Weights of a small GPT-style language model, trained from scratch on English Wikipedia: 13M parameters, a variant of Adam for these matrices.
Each number is 500 + 40 x the weight over the matrix's rms, rounded and kept within 0 to 999. Layers, rows and columns count from 0. Numbers have three digits each.

# up: layer 6 MLP up, 1024x256, rms 0.126, rows 751-797, columns 128-191
# down: layer 6 MLP down (transposed), 1024x256, rms 0.126, rows 751-796, columns 128-191
up751:530440516541476500458506504473513443507449499547549530553481493542551519419522549508514543462522541558412491506488476459479537505514468537539465526539482475525499544582560467480562507453502493
down751:482505443502521544542533519446486526486538539527466490471475509518554556561543477544463490495485514517507540539450561578524536413434522545483547488515434539469469455495492447497490469533588485
up752:492556434522512512513455431490524527496566419459509450476532507552484477472431471485535505459568549501480506514479493506511463523450552492506461457524551547481459555417425557471509445411534457
down752:480571514511510523518407351513548569562444471565498463505488481465527526437485465423457515559501489477551475449483470474446588503526524503468508505439460525490498432521545484529501508481492538
up753:592490522502493555462466534441533445558517519541437462484502515488513475442483490436487511401542528483488539524441523521535456498487433485517508511494485412510503457552432502483520450488485546
down753:486507555549519479502513476508510498449507416449514546479564470524487548486468450511506532581505472472515453510489529515499509420539589534510583502528541569469530504480544510575430520510505440
up754:514443484540411510516608477472480533487485530412549572523583522481456500500390459543492495529487542461463458523475488468450494507545508574415444531505533508493536426504498501451486451576464398
down754:528550537472486482475454577497482433443539508465476465477429452512500528496564493495509531518539501482540495499498498510541471554513462496532517457454511514493530493529465542551559487451541564
up755:493470545607483479536500500463567480508458491461523563497624524487511462564487537413435502495517401482462548464435591471522490498507498523541417466558430543495500521537580507530451488527528503
down755:496553417477548579465542569560542425537524546486441517470473523482453535491594535507520468580423535462547441512563482455541454587495509564509417496453532467448517535462454600466496479463512509
up756:549520489419480541497478551573520510500504496414419500570494524545524513444482477530504477416481428515508501525493521502520474512475466568500507458426545528561482474505488394525542468497535489
down756:484526508556448466518444431593526470443488476585493506478482453447503542475511448512488521532494522583483464469492510517498521470531468507497495478564495538556490479504500566463497461516492515
up757:534503570524508515502565581500455578422464479504455532428432454477534466540455488504534589484535536508517515488490471572491474542437540526510549521479586544492479517442514505495531499466458477
down757:607440509556509516476472541485539504573541544515524604508441505500480537438457449458481484510525480493533542497509448577554468462629492529487524485467475504527447486532514462455527498520514469
up758:418522515476519610522508497516487456505470502468511465539485547532522440564560477500516496470433477460522486535522524474496507498442477523507466523457526487474509528504399514478441522508437566
down758:536493450463549467471486560411502451438454487492476483480521496587537488464459535511562512535529488536515469466408476532478484506513500473580520466499459506584483523516505496575488513507558497
up759:548483531513477575575541425517486392564523526428463523521551538584522529398491437487511532489517467455498476371510521439539459491536474572525500517446519497464452487538463490437547434467463472
down759:439525484485450527497473534504528456524514619502443542547477560354527532506448576518527479543536490527474517576499477467486549531441470421534500462525488481532532597540488491554475444433492468
up760:516570467577497432476474445555450509527527494546545543446493489480519497569489436516603460469501448439536557501549514500492463504480469450453424493523466480498487464472488494542455498467442518
down760:473447526452528521527582507478449440455499521525412519508577509463487478479502497590535557499508520557475446540414538518496476495470466508548522506453636496509481483540398470541536541452554477
up761:513534538516495611479493534545464543472534472518550496460463510479537470503477469461489502487466531479539563453616505500511492501541490492530472496492554594483472456516551462545525542546507515
down761:490427536533457499529477541465504514485469502446502529525509481426534546531420478491509500505523505522520522504446497503461446459483558452486508476502529485455544571494539479474510443544499527
up762:569500536475500465496529442436526451492497515510544553518487525446544493588478405484524508505443431513560478491499515506506483532507514504516503436410537571491474493462539406504512464421462479
down762:503471475463509488539550525497476482484494505524508402512516433503455493489457501507523508472492526533474523527446517517423488396489536479518558533623525503547517520485480612561474515498454579
up763:469432501518513507493553499442486506573523494420502474566552485486548485520488461516457459492557508469470531516558511566529531508459513496505516541471444548489592423514497552491446487498523499
down763:480472547493499502473528508551497451473521520489530544454453508561473571513492511467538511499526459554528483485477533453483502361510437497531506443508543510517482558435471465483492480477484456
up764:499501503492400441556517466498450428542518502476481471566475534494559491539506521513471448498539490480472471513520495527584469545442411579550481547524541464485487555437475471505460536549510519
down764:486492455448480562486469543452519429505490476511525510510518458426520493467532504527603499514456423496521493508532542503469510448508544501487528500408553446443478513467500517537476493518458436
up765:475528539459431473470499474499513504535472476479473527540507439470567498399499549501525536504451465440514442442473464482531525529472517506556486545528503566443452445508515486502482437499423570
down765:484449473512514470443468501488499537542555488445511507502494483466497540539487518504506484477437488573579467488569492542522470387532524519482505574519553468527499526508530452463466585595547433
up766:479445505533470578516555474499522469528497453537557555461500550398433483506382512490449530471522584506546474528452553495559461487522483554507470406457503507489500507552455507432500486572493463
down766:464478479531487456468453553503522457520512499468467491510515493519503424533494498527477428464492468530442542462542471570445519491503438488468479575503495566475493460474542524522517527439514538
up767:456518557517484537528554531427467525577500501540509507517499444484500431448422496467498526548410496532459497495456464596506482485509505476479487480522547552525500475456528490578514538479465513
down767:562363477451522520501442531509501528494527433543608495512542483550467508555475482478527414472566505499515517535500549464487420549546527512550495525458505482498503496497460543485486497465489435
up768:486460549485511521537465521514505481483463497490520568444502544436506522549486516502542502482548502473507464565447584518464464476469483490474497382525510542482528516574501506495497433490558567
down768:548501463504430518427475516465473512509501505508478494516498519509465489485497482515466544504481520470526541450518449497525531597550482533537470608464488479539476490473499499510474532522451386
up769:467465518451497560457569483581517525506477490476490513559463504396463480501481509471453503561517515496419502512514511549554469519462518494487478489513465528552543522517534513526489429503487426
down769:484524555492478464583506491516595562521487468529532478533509503513497507515536552460460515445468478510418557491576542491499564628439480443557447517510499492524467513524485418564546516534468499
up770:449528510450488472479485567493457431494512437502424493533490496453579471519460531477491543435543454459564449531499537463612480525495497450558502465523492484564571485454489412547379422456547468
down770:570537510466433513521570486498514541504519477475545472461532510499392603504531491469491517524525532585551520514533574514575463354503494426462469510492523503425489521530472550455565468460457527
up771:517419561546496526427547496458484502497473419462500506535467536490574473496526527514592523521451474494437513492479520495555503512487544560545486433503506563486445458475491489528599533536463434
down771:476423527474465528477449526447599504570451546529524466495492572512457556528482466441478408451501507547491499528509534500489472484504549549508527535402512471503490526553473496439536522556529554
up772:504496464542474469434518460557493515501466514489497453492493520521406460590508448490501471469465420509418529489483504525476488502517491520502462487512495568450538436477498434519505485494507451
down772:609471523464551458497470552484532439466597517567528436483489512565524446534499462499479604489486532524514500495477539493530548515512507490498485479460492504480474556510450489497514471490526503
up773:505470535445489487513514473531538477585498537411456508496544528483556515550511498499529456531438393466492439574523467491524523548477497527632424436498512456504546519453496474527519523499506432
down773:484414469459509514503458491473503530563479467496449506453378512457533594497442429456468442576447480515542561526495465525517506385559416499524537546505524483483465486495516550559506478532584573
up774:530500520513494495520515446503499446451533491511517507547499523513535480446528559508444474524551562456441414499533514472513567524450558505451462528482432469595510510455553418451508552506502531
down774:515457524489432498470530495532428469467484545490557503541477485475453542533465450498584554545402503501493529490466558595497513470548437472497512496557645504474517438504455440506535457503523483
up775:542545504530453537413521513592496481500523501417449551535518502535484476484515500547464520516503490508473486540515559476469492532468508528469538505495534469520444566433480384443486523543444548
down775:471486471465405504532420435509513507537441545519445462410476513504500474420510487496494403468474432483507523488473479607622585545522479476415490517426455460525485458567522534486475537456485485
up776:515515528489511510461491542414420484507519518453558487463521507496437474525513545526505526524478498477522440398435551467543503459433503566540527385508518488481571467487558500529559607578439486
down776:476439488491499490538491470470515504486489527534461537511539483519551471494467500481509518494550497550477571490502505503392472659480468490459458552513401484517431577462474566428502500456477539
up777:490522533514486492545494466479503474472469430532551525555570487438458521527530545470405505465470419439474497489497560475568526486477462506462502475541503494518470454524551523476587485534584463
down777:539509431429535487425510504527484459539553513476479468512455507571475493500542518475506545540520547535502489514474451460525465583543491526568506508480513459497431527515427474503496519503452523
up778:482442476465455470491476535466505477483545438466471513576495563485466493533533427540528532526547451504482585470420552489539439518492373528458462544567466498431458521478483476497503524554580440
down778:497385489463509486566476540429541539514525482520445409476522468475504504424491550435502490466478446444523411475468483507508515435525552489481445534511476535455489525487512559551515455488455510
up779:406508512501462533476508419398491461499510478533444471507468447547505480495516530533486522473536548507472489506477498449509441481503461492465516459581458467496552477463535516557498501547487467
down779:456478530452519520535491558459566474534510537470496457471470489445511412541462506501459519586407541567473509492537512489516463580511484545491412483478453509515490578608549470547572553438492495
up780:434528481533452475539495545480498487520484518514509527482543458494461436466425479498420561546532484551530580497509484516517471516475522543506460471444472503509538434510529492518488448561566472
down780:526493517489533458525482476485575569552529476528511481543501525466523392540471493519527565542432466493474476513494502394459468474509530539541490503491443477574527602493490510449494533527493501
up781:561492517443493523480545537557505487508441522510504543414466501473526477531456613451510563493537534501497538455520519530578440561541454479555523508547510493464517508569630495531545483545415502
down781:516482458510522536427515507466525534489444418509477468477487478434500463528558520457447571526459492496499502514591498494521522491534483489419470551450523516497527483465470584456509471451498501
up782:499506514516510456427473536528463476427509430501457507503542474449562476520492500493496477470534450528449528532533574538538480500473547521510472453482530529490521537469502485496468492490539455
down782:515506475503459519518516464491557518526460561522487511460444603534456428479493514534521483469506568465511529439480442501502542500519521524502516499558495490452455474488484492489470506499480555
up783:555428587477484465569560492476551440488460422500470497510542513514513482484522515475503511477566495500476464534558544499501453552548511475496483426506535495483527444479522551509454504411500467
down783:483576533432454478503459476527498492484524576518494499436504545521554652523548458450514434471506493421524515518498504456494460296535524467505490506512524498534465491514478483482525456440537496
up784:472471449505507477523461468468410487482538494485555515485466537443586489458471483526508527473505525530509453496490498536534453498486553491577524453482480535478525470511544481488432454534507508
down784:446487509540490497458475475529534496543507469527480469446554475522481543525544494498507461487482520480511540523479498463430518458455530529448489478460514522520468480483499484467473535491448493
up785:603599476524493519509500523473515467483467557449518534418514526470524468535455483526469450442455528417476472492417582548524494512554499565529526508520453519466581423525507533529511453578475535
down785:441545475414535531506487556478579474493479493508557434532492517542471512508518481473498540442597528521537479496523451483455461520447515484563512449509460506497518548494514463502511499487455431
up786:607439452514499501510490453478491522479518507495576475466525475530412498470494471471456594490503536529497488426550498577534514468534472523529482459575529495522422546446478413504558489515451529
down786:535497546492509520481437471525462474587541553473436511611501569488485509463470538521480521531515470492472458589541485536495468507543503487536529510462502447489577505555435503517503500507472447
up787:434448536534494532502512432546483498526463532518479490486530613539487471495457541473567509435460463477509535485531541478509510530434511488525395552523465546519524402451469502529513540501564430
down787:645463492519517504470509548528519520464456469494452519487510477525443503474531438575523522468510500466462552493434524528539499438525522532511547494470550454515439539475501464449544523505424499
up788:472519558458485518502457532570484442519473495429497575504513576513525470470533534519476540478418514453470506464516502517467405512475573486433527498523509499423527436458534486495452522453497544
down788:458530530514581544505461485436451474485516512552522475496424432546543472504455483554551450520554497516436545423516501502450512459450476498522510467505476483531492542545492503481522471553522405
up789:469483551480438535498495525415460453501481485446468484463509559523527516504451481476531519508576542504542494510464505419613498511521505512529516473579469518572518466540534519475537490464477479
down789:469566613499524490460495492499524542495473502453575574517550447492599466501598506522447402456505456500545465479558453461507470463550427559525481531550478452530440544448548515506422460503497473
up790:464494510545388468532434485461520517507459465519489502550422445482539504441475455573508517501516519544547480553483517475488528523538531511475514479455503540462549476481492494458576466528468495
down790:474531532447489559491499514515545432525486590482483550448542498529499470534587513474460493430491495486493520495515496546517520460438463540522452564517526449575489561444470450490503540498570461
up791:490466508495470516556564508485573506475439456495506474508521490480441479524493447491424499532533403463513517477507564572489466533521476468530436601521478513502489470484521494470499470533550530
down791:512473476570555526472480465465521495432536485513514530477475513544573619485491529504557525536497578464528510524484477493563508435519443544566534397486565460432579474469423480513491509490467522
up792:538520524530537539496503473584468564526504444506498510582501468481522510503541520443480516473514513555506536478440505522580493512451524591472501436536556497517480488449541474500459445468478470
down792:499535422474415455477562516499492463548503587484481508496490458493432466472430545517530430524408554461514444559504455501445502492457448419556520453447499495466497509499470567495519528529509509
up793:526533520529524515489495438553457513432571467501492502528479583464467497492509560503477446526562432520517556554530529542556452482465458531506451485468467524516591462516519543486517467557551479
down793:502522491563569469457535470487539455492468569534486481484491525442519421500512455506483448461459462498537464455486486507480547643589501507484534474479448492495424560506545489498487461530543492
up794:513573590533506465468525453490481482396470440521493560481500525507410459548484505505398514496509425438460497484541543484456562535415537447500388513463421489517478453475494434500493493438460541
down794:469459474482461506490482505523513453506432559524528494463553492478514510510539565500552453441456521552485438501514500518503481325567548505563485498509503480517483517496478512540463527508572490
up795:511522512512477519497536432483467529474497534518519544436587498470519494506518496550452503481456481493464578413443490526456391494488453493456520490500515502573507453514563406571517462542420463
down795:519510431558476468549485541440514481473506493464533479528458554422530475487443514487490520534492471538544440564452486477475602542457522497552447482509532545450454511497480544497496498511538532
up796:508530525517472493594521489539475436489472510558493551521466515514623484425532496554536419496505471467482498465529511532494590512476451516491490502490445489431497405415522469518523557499560492
down796:458454366471520529423560546420536569474536499518473502406506568565512502560531463570513427481545529485535495483551472537488438460483476501501529569534554545504518471494506488520440501516549557
up797:487517485569463538509534493568480475442529472461474462458503537500509464489473586510461493479524471515515465468532452486572494518452519560581513520536563530536482565465519496618491523474499441